From a checkpoint of a small transformer trained on Wikipedia: vocabulary 32000, RMSNorm before each block.
Each number is 500 + 40 x the weight over its row's rms, rounded and kept within 0 to 999. Layers, rows and columns count from 0. Numbers have three digits each. The size before them is the row's rms in percent of the matrix's.

# o: layer 5 attention output (transposed), 64x64, rms 0.213, rows 9-60, columns 32-63
# v: layer 5 attention value, 64x64, rms 0.249, rows 10-61, columns 32-63
# q: layer 5 attention query, 64x64, rms 0.195, rows 32-63, columns 32-63
# k: layer 5 attention key, 64x64, rms 0.181, rows 32-63, columns 32-63
o9 113:502460429534470449499489534519513474499530593484539536457528580504506455501474509507536452477465
v10 100:519470489509500488470506479504543423443503502575484527438466521445415597534531481468552475458435
o10 112:474498508448407438465474482437418469520507467478492518567468507471540490473505551514488537511480
v11 107:467554554491474499555501506497529554522508491537466479534506520531542507512505381509541593453556
o11 105:485442451488490532425488438508521488463500527415478483471517491573467520504520577453481504440442
v12 102:461472471491504533591473535442458524530471509502499470489477547504446471492492519478481523440479
o12 100:477551522432515454483532479487516494395448486550406513469558489467501498493469453413504468504459
v13 097:539491424522556458517430499411535510496400516468399525508497532540541461502543436572475488528489
o13 096:455464536495517488490570460501494508541563423500576510495503456438480526431533488488528481451568
v14 104:489551435526498556501512445498479496528516514495445592538555457535588454533470458559613460504486
o14 110:553501512445435473553529497570539518501452526495587461475466450458443474540512479512461501424510
v15 093:602532442509536559514473538507510473481447479485433582476485496464439510507478438493533480407520
o15 100:393470570492506444501544469519534474482525487530485475502436454466528552499409504488466499474484
v16 105:493454525503442459410523482474599504455509437444493438549486443439500526518478484501402496486477
o16 110:540489507521477473449481476518457541529444538534562577463436463490476479476525526543567634532484
v17 107:430461441536527462532484497443518535455462538528504424489502588510456482545567454565410530516517
o17 111:539515504572504506473504479449448495497510408554409524493539476498524492458440523493508504494566
v18 100:429458429551520544468457505485452521494472546509499526441502566596513506528487516490527470518489
o18 104:539551473483421530524524541491526509483563473532481464543530467504491501489478487498499455500534
v19 106:473465506483486452579516480435474467434531464471566472545455508509489434489516528467530476590516
o19 120:484515484485533524460500555476483476604445521540460548447557560525509492454512440495540470446546
v20 098:500426537485513559474458536466432442455502538509556428494546490496505467469493541507544536455495
o20 104:420525519556461510483517523457511441500452547437474565525499433522523516535576553493443493558499
v21 097:443501521548529446519506526464520510532498532494434518564507524513567455590541459576509512532593
o21 089:481459471513532509498480484444520473563540459491499470498460490500497482431497428497521533513539
v22 106:507460534475492466519478495452460474424516523488550431516454471508485436378515538436506472447482
o22 113:568502524517505600424514503542443563510455568522470520472578509475540563490512488501485441598554
v23 095:522490533520451564460509464534517493511512506530591516538539443559557481505489459537583441483432
o23 111:512515493428478459507454522456535461468452555434480528385540467486469488501525541479441535512581
v24 098:497454500498528530435449506528503486469426451423593581483504490544508472545470524528537502518509
o24 120:441475503474471447528557542496536491547535566490446453462463468489513479521570510574559514499596
v25 092:527502489518492493508542506474527551508521556481502559532546545524471422498487520514438485582465
o25 113:543539452455517490529442568499473545514466466550452483471478485477468524490456487447521470424464
v26 105:499518470488507492453500487477481540438479470494508450443513522537429513500498433404508526478400
o26 117:570495558513413451513475467451486443483449462481500502520528550553477483529528518508465419507525
v27 111:474441562514473539522504475497572572460524471460585461493542524550466543542476464531470522543508
o27 103:460493456415481494452553542526533497483462559508402538481470463468533460486437545491535481447524
v28 097:460518484504493484590462495449470493475484410482525481557436471476478510429508493434539472477503
o28 105:530508550496488504477603494557497478560498492563538429465584491558543490503470421538500498516505
v29 111:467519473541508519427549527497455501487561476526498443498544483490579490577489549508528452497527
o29 114:524437537521411555531460504507504463529452564515524552597526495517456487403521453529470560502426
v30 108:516518525514529458568468478474476532449464376478520478515467476517499516466540392488569505462519
o30 114:445470505488413498379530480539528514558505512492483490422544472540530468544449450479487495495539
v31 108:502516522431552492467502510470419536471469445507514405475527508495501451485466539478471510443483
o31 104:534448587547451523471486484483487535419470524470470512521532477480551491503581398514438479562527
q32 120:482472559574549438546514491555446527440501503462504516550505520511492523518524537491517553526462
k32 101:424530441513580493497481441539527474545537430509534487505491522491490490524433458449471438522478
q33 146:455449496558560494508528452570491495504555527483537478554469532523524515513483518493558593477461
k33 133:476539496485566507473446400541562492457506501419526508508489513496484535483517481410523469459490
q34 135:511451482540548547533512487574506513535541558474569478543506523531519520517567489493557577473465
k34 119:503545549479555521473478380502556473464498499428511528571455517510443540442546476466507501442491
q35 097:546444500501504525578526494562501528541524565472530510544486552508512477479596467541568567451451
k35 076:506512582472513463515485415507541499489481520435520506535467507461457508476552541527514580431479
q36 112:531483461493515538498510486533486502557529548493450562585493547515504537473561475489542558476488
k36 088:514526543481506483466478441498492475446443487467492544599477526450444529449519492471472586454464
q37 181:443462516417487470507503481495483525472485503492536467389432483461484418506483524538519541473504
k37 123:486442468484521519514537480523495530591517580469517487410503513513533469531490563572535473520542
q38 125:485449528620503462518459461505526482417510513448482472482495481544471475585466571519466519511495
k38 117:495482559538435489522477433494482395445532489472504561528514514524457509546493503572462464520513
q39 084:578480511452433499519492482542534499468446541470560488476506519483490438491430477501526469478510
k39 109:559516541450425447567511519530466466494436522516511547494513488489510499513495515527521430481468
q40 104:495511590531576488540572526512506529471494552483455493488584464452540555555497506514461397594548
k40 095:510500551559547531480473504526504556439482532436513526495545537558460512513621562479532464509489
q41 093:524506568526527467509535478444474491459483475533446501490532513447512569491407470504443380523516
k41 071:504463581471458529479518531489552504436485561466496561465430434543500495456518507511576528460524
q42 103:439443568502474462497552497462467492457526450531421507519500511478539476466441502514488504504485
k42 063:514461597530384507534480590463477509484453514492492499458504446490517435506515521570485511513515
q43 130:500487561469444424525542508473513527442500468518504486459477472469508426503466494563488478533508
k43 118:514471482527437464519515609495486521546507518550514461409523483512529439570466507557490458540547
q44 101:546469534448446468513573547510498589512488495523519496451514481464569445457546436584498448540538
k44 108:522534532521483447517522610483518558536527476551493458451503499507510469557436494509491446534569
q45 100:434499558445537459485504457503506497463526443514452511502493487510480463479445496426529574425494
k45 198:502408469457490531491526430550454487481433557449522521493504516486506468471548528563511573470481
q46 109:517491539547478426498454480457467516461434505444416535501430474478469464564495613556468558509443
k46 097:522446473504452418521483513515416426534472451494537558501591553483549480517501569568474532545440
q47 079:477505472460586563485517490575492520541464561484561494486492561499492484520493463516478474552494
k47 087:561475560546526568464462506451518571565500535461547490452525480543489500512581455528528435516523
q48 095:461521547396474539529491534512538489459452577491558564485491505478460436433502431465473504445471
k48 132:470493528424459516586517520526511505504430556491508509500540442509428462482508458478512416462464
q49 096:435516554492494418551499487458536441474575477481480554506455481476474484517486509460514533400448
k49 085:480503434493445464535545505536485483514423519479462532498539418433477526426484416485446419455511
q50 110:498531504471594517518521553549502541528491585482527509461550553536491493472466467488503472531497
k50 115:481520586467551545479498518472551543519495581449497510494502436537454500503605489532504451465516
q51 102:438525516439463519500543526547496446498389573483551541505512517521461481494464407533491490530515
k51 103:458477506468451403472514461556411489479454530555534552489553560445530492532506494495508478490475
q52 122:509541484587535411511455476487515486499492466454478533486449514536438487587494598508446544478438
k52 097:513476408536475427489446485501461494568506481463508514456569486440519514525503470567461493537438
q53 130:521549549442462426476536546504479530489409501514489581485535532512495499466461501510499438491498
k53 123:468496561455487409537517498525494507494469498517495530505484534462524454484465505547545514466440
q54 115:506505492508440494503460524487529455535450548466546494519563452583417512538526484561470473515515
k54 102:392545480517490483528514507492552454550570485522500516542493573583506482534530574529457589511458
q55 099:419500516566486524502492465508438431502523475461445465539528499470521569521536464461480486531504
k55 111:500497450584482503499523486493466495543537499475483484495535533569506572541480437493497549541555
q56 102:487514559560472388521463470483509456488473489458495507547501485491428477552464560575503513492450
k56 109:464505429522522468535468510514468453519517485489514521496517521515507466523463599559452600505453
q57 095:437494564459490559565478493463559530417510592449501552525451455499457425501556476526458525474436
k57 110:425463538457472546577550540514557480478453553442566543506532463483422494458557477496491414473531
q58 092:526473523537421466440497534450475463497485436525450541480547494491556557490498549445461449502528
k58 106:494495493480406457542494481496447449440501449508445517561468548519474474442422467492502554498459
q59 089:533527540411479464541488521505517458504480584469537489510553489528429501476455428504526467462473
k59 088:465556504450479441544565545514567445576475543519498530521517461573498509485558533537465460448480
q60 081:539509495463512439471544537468452527504523431537406476470509522465549552418459521435549486452549
k60 086:554515477493496481490521515493456484483454478582386500557496468496489500508454540453512509471445
q61 107:470504495551618561554461488510555496511575542465541495490456464528453449510486471512483542488460
k61 098:464495435483570573475479522487528485495495543437513501485550414467432535475584458466464458495517
q62 100:420494532414447430507563530460497466444472498512420565518482456510490471452498462506516501457492
k62 119:441498511551495417504570484500468451478459514537482555556510530399517509490464532504485491499452
q63 091:475490528533420511478515539442481464526549537444443566496508498466556566529531490474497482500543
k63 108:516503475448409553438493529532403507511406533482478531497564507528514512455514439450474465460540
v32 092:500437511479523465478460505468531521436427544527532429545477506532517495501485459485498483474520
o32 079:537487527565442478442491461486545517515527442459472517460471457474532544499559587526517599468514
v33 097:436565529497484492515597533529437516527502588537499502514449464496567539531474500499495500516532
o33 096:548501488525498558504467461475506454469480411495526453537549513578443470547581510508438453554466
v34 110:565537603531456463585452525531434488527586522550500489528482521498506485471482444491507539501543
o34 099:449489515558544490489411459452462523472479473487446522492505505538410520540456573471445471530452
v35 093:502466512499418502507445519481479503555539506500543462514524531590532489513452513494519544523480
o35 091:458517496423502532528519498481525500460511507514438512475519520489481490472532517411512450437571
v36 108:503473538491528559496454476524460403516502515520470526522487568499507442513481516572528529481536
o36 094:462490504445520498494548449438513505430523556481536499481460453463483537526565416492421541532502
v37 083:496505424474519552593492533494462524532502483517431473446553509447532522459497577508428590469505
o37 080:544459513504520498502512512626409550395423546523530498551532524462533493505552503495475546502431
v38 102:471500478499559579530552547482477493535535480491519496509532468465484523534499571490597535470552
o38 089:448480530455409487470558418568497478452438531508467490478544465519509479512513459425471486483488
v39 083:442534528525495404464554490405487559494493506497480521523484501528497453504464512537449474526463
o39 068:574510528444507498537531530504506557501496478492537510474448491521506491507572486570553417554518
v40 100:466472429460484536459559481469542555526446514442537527546516383536557536467456502535512520466459
o40 097:571565446476543481472485504541539540442457517483510515479489502493486483537482570479494545473541
v41 110:451434498511472480541469492473544546457505489477569457450426540522425490461537503473452589548472
o41 104:540474478537473511432552561453493499489509457535461563463537539515552507518411443450463456528568
v42 097:513527484474468542535457462465485539552615589489457503499469525520506474499529524543464512520475
o42 088:526543481458574517509500461526524453478454547587538510549532523469508521453423457502509481472438
v43 101:552566424553541550470434493444478493517520410421459485517566519500540438545480503472460505474476
o43 081:434413529478535456504523506492566457494495503553518510402488522439513454519485498538552507443496
v44 104:566536444551487489491505492500554462488493544518504550459480561519410565521578415498497494518413
o44 114:423512485440576490503495546507486466556543505536520515561495470519522485443453542527531470487474
v45 106:472540499510531468484530513470493553425505500474483488478498556507477584575487461475486469462463
o45 096:518470463413391494490514447499505445486536491552502504522454515513551497456532543519553571517530
v46 090:527525437497469499522448544495521570492505454452532443523481546569516449527475495467465516613503
o46 078:499549487523547467510510526488554496529521515441527496484566551537526547481529475452528468452528
v47 101:573548436558490513514518575541547532582463511500465562524543568527497504482477442552451488500540
o47 087:442528530530573526468520401495585578453564490508487457505443517510470476521469560490516495525471
v48 092:426487564472533519516495469404520525452455493467500518487462471543447502551563458410621517503511
o48 076:534467486525407444452481473490523405495545470506512549467479561500565496481481496549508446365501
v49 090:554553426528527475474546570486533522508441480465423505518524485488498473571495491453507450430482
o49 097:535494559485504489551564490502541514525523517525520497436495582477565477580532550500567529492424
v50 090:417536486531474532511460501430462518461508530492441549493476568530523487544556449499578512572449
o50 087:543472498509484479536505452520541529531517494514556487529468514510473448431492463545470449424565
v51 111:452457481492567489531526509436536543470548479494545472530462469503556550587512508509567440452580
o51 111:483489451439335545451473543515518480537447536453511512524484471516471486490549447474528596472474
v52 106:584501521501516493512441540572440426468488492473512476504464477497538479529496507445565495527558
o52 095:417480553600569501495460497458507456512488498478470540522509494531496487518525504535470496484426
v53 079:526435551496475472489462448553506432483487485569508404491499479468580462536499551470433509481544
o53 080:482482476508532566497509541470444531543500453477456569394463517470489479498529500505472525419510
v54 081:498487484483525515529452487462498553487576557495563602499496535546500485494495549513525502494522
o54 075:539469497468481529483458422424543495450460467519493517552448469451502496548439475436473509482466
v55 099:464443478519501490444446473413510542518475506472555531485482492553470482457498545499485500455444
o55 094:551498535438435462523513567530491547487466444556463476485517386494531528502487517478493442533505
v56 108:534455545532515420553494487448569478467495580541498477546510523430439468496547483526454473472464
o56 098:494508566512436482431472444461469475535509481497524496465529503422542488501502515569557477545575
v57 097:466501519448526496423497500471528500489493462492519550531493473474514493482491446561596521560455
o57 092:521473529498469449509521537526519492442499553453495600497438492541444506498505522564514488501586
v58 094:495490430585478499524525503509486475539510553440538570495497500551498510475500486544528487425511
o58 079:468466461513513550467513413553526526514503539511458460471497492437484478548464506475489459520545
v59 097:525471517526480512507463452475491437452573506561526537552473470497481458483562538508594494463500
o59 083:458524483484500481485500535484512487568487501472522537474427488428528530537523503475474466525554
v60 093:522501466516451551420513481596576499544473482542506444465569531474505528488511517511455521479461
o60 088:481555507473604465586517571507529557474527520485511531487492447479540397454579499491507494540496
v61 097:447502531430520480461570443457446536490546541546513497517507473465481449484495536511461475612452